{
  "n_head": 2,
  "head_dim": 64,
  "activation": "reglu",
  "positions": "rope",
  "init_std_qkv": 0.0489,
  "optimizer": "muon_variant",
  "lr": 0.01,
  "lr_mult_o": 4.0,
  "warmup_steps": 0,
  "schedule": "wsd"
}
Each number is 500 + 25 x the weight over its row's rms, rounded and kept within 0 to 999. Layers, rows and columns count from 0. Numbers have three digits each. The size before them is the row's rms in percent of the matrix's.

# gate: layer 4 MLP gate, 320x96, rms 0.876, rows 305-319, columns 0-95
# up: layer 4 MLP up, 320x96, rms 0.977, rows 305-319, columns 0-95
# down: layer 4 MLP down (transposed), 320x96, rms 0.438, rows 305-319, columns 0-95
gate305 098:493484495469494536488537522519501535495498496491453462490543490492497540538520550511456506490467492487503484477471450526483475449528481518501495546526518506485507493499545557488484484525517495484493509467476531510532501488486499488499481500511483462505493537510520442485528507511500522432
up305 102:508510519448515490468548514469513459490472489536519576521507485489520499536494536523481518506459485522503495472505465493491514477482438532488496553477545514528492489501492487536486464488499515525509479501504474503497511504487488521484513486465507495534541471480495442498515544508508495537
down305 103:494530512488491493495523462533522527493518462513454506500494479501506466483446518516490500508519497515488477524513487521483539460454526504486488504512504476506505482471522514487466564502559500484501432494505476508464551471493524499464504540486489470506505527539481507525487462501541526465
gate306 105:466516517478465519478486514456499488524485492499511516519557440495505563504539543545478491508502533516462506512533515519488539467475461481552489503512537508490508530509523491509499484523486508442501508530485487477483461497476500530473522505531531490494504518485474479504468480489521474463
up306 108:567517494525556522485508481486479467512503485521491513554497489536476465489494491486514484506471506533502474468474459457502504527520542508509528495476498523481509507494518503523510459475514504512541518471508535503488486508538503507535488520439440532517504546516522513476527519537472518504
down306 099:514523515493477514504490473496471467498517481490524482494497488481501459528540524474491488536515472490508459473490514478520469525461543567493502512490488515508488487512520528494509490530494460544512456482544482547521515494507463472502502495475542537536486519525504454449511558513487514510
gate307 101:491501488529536475467500538485544534530500550536512484519450524517484511507503528480467550506519496533500508499479463512476545530518495535516509462520482480504512461550530534460521485503514493525508490509514519514514489526513494487539500527532471519525508460492523525454516488502504475553
up307 094:507493489491507504502493493488536483509519485472496512528496422523544482501462493460526532489544538491470521492491486503492520496514498526503498429492445481542514504514522489490517504464507522454521481509537493470478531513486521505504474469425516455514479474466510485504493492500519506466
down307 099:516472501462499508520537541443547515539508535487527468485513523536516558493509508484521485502504495531548559526514478496510496521477505485518512511521495472467517468489510467512494516486492517531476535460478486526486473472468488545524513517508492496464496464515500510465535474459480489528
gate308 099:561499472516529462497472490497495528530497538528491510507497468511498493559526503494523464522485511503505511507480530491488499442468545499502495492495504532530484458463546513487494540514506507541459455498523495505489524465462483515480516526498475530501522535524534492518524496546456499525
up308 098:485474454516495436522545523505485488513510486520489459472491492478499474472500496519495468519517510491518536499480468511496510496577484514490468501544511493511469517458497539486491503507494461498490482519515501517522513504461528493438486488494455482530501448461483493481541488451473496511
down308 101:506464523481533593516517506506479491523532513500497538480505528518487498503517458525507496456495526517501468555510470524487522496430482515508531486506513514516472488487483504501529497453494480503485537510443497477505519499477502502499474550514539488490504504546527494537498474512530503507
gate309 102:552498490457499483527488507486495517491506527532557521477501470508468510544496488457495475528483506520537501477512437493510508485486505495519488496505506519482550524497480545528546465480476468506493479507504494483458483492507444458490531491506490503507460478494542512455478517483465457489
up309 097:485492496507520498508506489530469450524491495513540496554524488503502511534489502540558479482532529483530464469513483465504536514478504502483488502500505556528522498544519507471489451557499512513483478501495493496479486531516479502491523495441530457486477525500526479529462484516524455515
down309 103:500502547490527503499515512505548501532519513530533488438538504504484524523501574455526575501516506508455447474472482450490481514486511454525521499505503510477485500500491486477493491475504530535505488498475520486466472499474496499532479530509507519464495505468500494461489491507518517490
gate310 100:489483523492490512508506522529480486441510499516530512488513497537498501579498526491503513494498481512462515518481500492526476498505486574549459489452556510510483534523463513524471499482503532533491507500505515455535471511496514531490519486520510475507454542502495494463488483494457480483
up310 101:499497484513465494509446553521560503488484550506477517497498522461501488548489481522474501497539518585514527486519507472497512480439483464523501531456511508504463520485502520503465486504495476517479512493500472488532483513451519540490491486510536512482485494510510513496478513482463514484
down310 099:499492529517498517516502502520499498483536506468518546536465515500514511489545549492476471465465521489509567527488530480477487464504497520531513528521514531482585540531468501508488531505532495527497493499524506470459506500497503514479472553499490496535496479504506531509499482546486516520
gate311 101:503489519492530518530477514506475487546545521500528519534490510506550503498500491508503481480512460524527482495530558481490514486509525491480503497482473499481487454529483491506520464490514490490473541512471510463488534452470499553464497483419453531486491478477497542496512495480470514481
up311 108:502517512510511502485495520498519524495486486500440470524497480522508468487454446501475461509497508509505493488527506479455539513508509486491473499488468485554496458475486482470505525472529487529537496516541502467477510456496557529453459515476496518480538471532491530500490492488511475555
down311 105:520478471550485458447483507496516501476497495529507522503477446532519506500527529436487539481522519500435470501510512503568470505500510489510500483535502551523487462537493477507503496488516533485501525490466495512498534510499509530557496504487544482495482492505533496520481469518495506493
gate312 099:516567545546490512500494502482516501519540510480511556497528539475491480544518510543505504472451491510500500484507483528556523506474519467494473529529562475527503504513474493490523521524502489512501465489519507517540490474493513494465498509478511501522488497476486476507462517509513527566
up312 096:474502515478527510503494474545440529524517531521472492527482496528523490527530477468510503529496489519463518494511527507505479519499519524501503445494491506492547544482469494451504479545462554492491468504482506512478520529502477490505504539521419526545498504514499489478501489497540506495
down312 102:495459488484472460501511559506514506506498485517497495487460464527522540528530485510500533512532557480501482508498531449532448480484467530514533526473515511458497475496539488476475517464475504493496469493485512499531489482518493504469505491510518521496486512498515534479550483457436516498
gate313 099:536475517455527518511496522534493521493458494463493501522469482522498431500481488500442496484471476540534517507457494503509530535525533504506509492506486526513464498545512524550491468519457535511506511483484506495521497480440477482498510518508523524525446517497494476477521540511490489487
up313 098:525493499503506493477502467507486461556536512518487505483523508489502531478459546532536515517530514476488481543559536513502476491480540542442489468519492510489490461458503497468471513530525507465471509511517530531519512518497476512505528492516488465500545491468507519500493457517471534508
down313 097:466496538496556478460529524451492508503491501504542501505488468486510545504497522471490506508488501493511492489486499538531478535473450491528515522494477453519501486503530531512496509491560476527507474492504512481529470508498515539543479452552483467498523507517513474502508471442507536477
gate314 096:499496510527517484473506534502497512502517499487456522493499439502504511470455510538538512441491501473496484477468530542494519497488487469473492494511522507476478473463523505431546483510486510501493546499483498452497501532523505507499506507551504463524532488470518524492522520456442521502
up314 100:512498526487507530526479506493475470501448491495483474514533569478489488511457527494514491534532493544463437486478532505484479483483495492506515494511481488521514538500488438500501493497526527516471477435547489455506505521497504482498523531512493489503518550524484515542488489522518531504
down314 101:537466529467512491503500515519561524471512458536492530463503485492498481541470520494476528507505510504483488517477507489491526524550462483451535533463513485492478499511488500477484477446464474541459466511484510501508486502510500477517512509485501506472491464497520431486529518457525519514
gate315 097:532516534520466504539472491527508493460500482459533499512470483474489431535470515499491455506510497464486517541487530497485482483528496500518502467509497484500482480509470525475474508465487497488477440508506517516561500484518547457497468516513504479492534529443511505520500491511498537469
up315 103:517517489504534495528527474499488492472498520503498490495509499467462487507477479531485478495498499499517463542469528531483496502494467466528549512515489483512516544468533468447478497520534480535497444487490529531476489549500545488500476533521473506489513445480494478504520518506540466444
down315 100:519480510515521496481548518458502492506507503504486491558500528448499469489531530488497496513471512527497449484489483501494477527493510492504476522519521454468505482482510469460522499470489500526426552460506485547498487476480462487452521514500533487507499485502449509480495455504480485528
gate316 092:479495502529503528472493461466497515504516499502503507467544505485453508514472509527506499502514546479495499511520493517499443485476474487483477541545536516481490507505496519489518501443467500458492465535518483512495460552476516467555458529483467534493512489514445519542511500498483519514
up316 092:538482498497480534525469539503513498495458521500542498533490504463476461496449483495487466505455492560468522502519503514490486493433503542448482543488525517474536503486481482480505480530549471498529492468488509493468476472501524485492506539521505501512486514484460492501508477481495499462
down316 098:459499495513472501479508533516488498493530507458491489466513529476533549520528478500482498489544531492496435494514519480511496514527484469491460495502535455497489481499519519525458514467508531502483554503460510538549462474502537518481519471486486476500462549488476483501530520502483524481
gate317 102:478514479531483498502537486500488491479511478547510475517522533500492494536545531522463496517504495485492533460532529511510502500503481528505476460486487459506533503500476439519471495468514475519535484503482542432535527499500505537483480486539473490474461504472501504475448476466513529480
up317 101:544521544507478531505529450491463497495519530481565514507529524516506486519496513506519500528539475484532522491493525500510480544458520547490491480502467486507519519479492452447477511474518543469532495508524536507456507499476556529482462474499508492506507514472505495496507509478487517466
down317 101:522528512485486502451505482493467520474503475505508448518530512505529460511525488516548443489511503464509535516487505472524521503500488491477473501497494464499522495497495531541474497498479506533548540520457512475517508506486498568472494482465459507494488466458456508521466459521503492478
gate318 092:476522533507485513526508564515482512526513527536500493514486533491523457506539499494514484520489511464545527530490540527472464477486500511496500522470467484520451440472472503554532486511460489502481543495497505500492544503500469503482495558495479507487499527493497549504497516516478521530
up318 092:524457540524537481466521481477530477494500482524510491523496502531496528506480462451529472501505498496500504524488527532461505486540461484519517471542507515510522507476503517454511548486527518474534504470485506537464515520514501485523468496443455522479475465469512544509507488465497481477
down318 096:546514492501518493439535494544495446501492513522456479508528495530498522517541523538491515474518497492480494506516541510514496470488499446495459508472483535500500468517491506445525521537487505524538505505507476456484563515463539515457501490508516494522502514526511492500488486520510541502
gate319 086:518501501481536443528502514502495519519483534522475503501510487482498466518485507487521521524530492480563537493487494514456525475485525510492498468484473450499469535548456495502530498496530487477452487462505494518496498534463503456532486526504564497489517479504496517471474466525504535533
up319 088:514528489512504466508543469479523512508498498510537525462507475531511494449486488497481489509507500497463492452489496495480468523481486462495529554542520544508510483469481554515507468502535486561514522523521510455531493451522484508472498523508462477483473521497485515533520479547487492499
down319 091:470494469536496489531510454480534507505486484513501531502504490470478504499516484506516463479537521500492514488521508508474531574481489481486532479494461455503516500549521486495540492497512514506466501478511498536453511460496500463444523505510528534474515545458475459456499469509515514511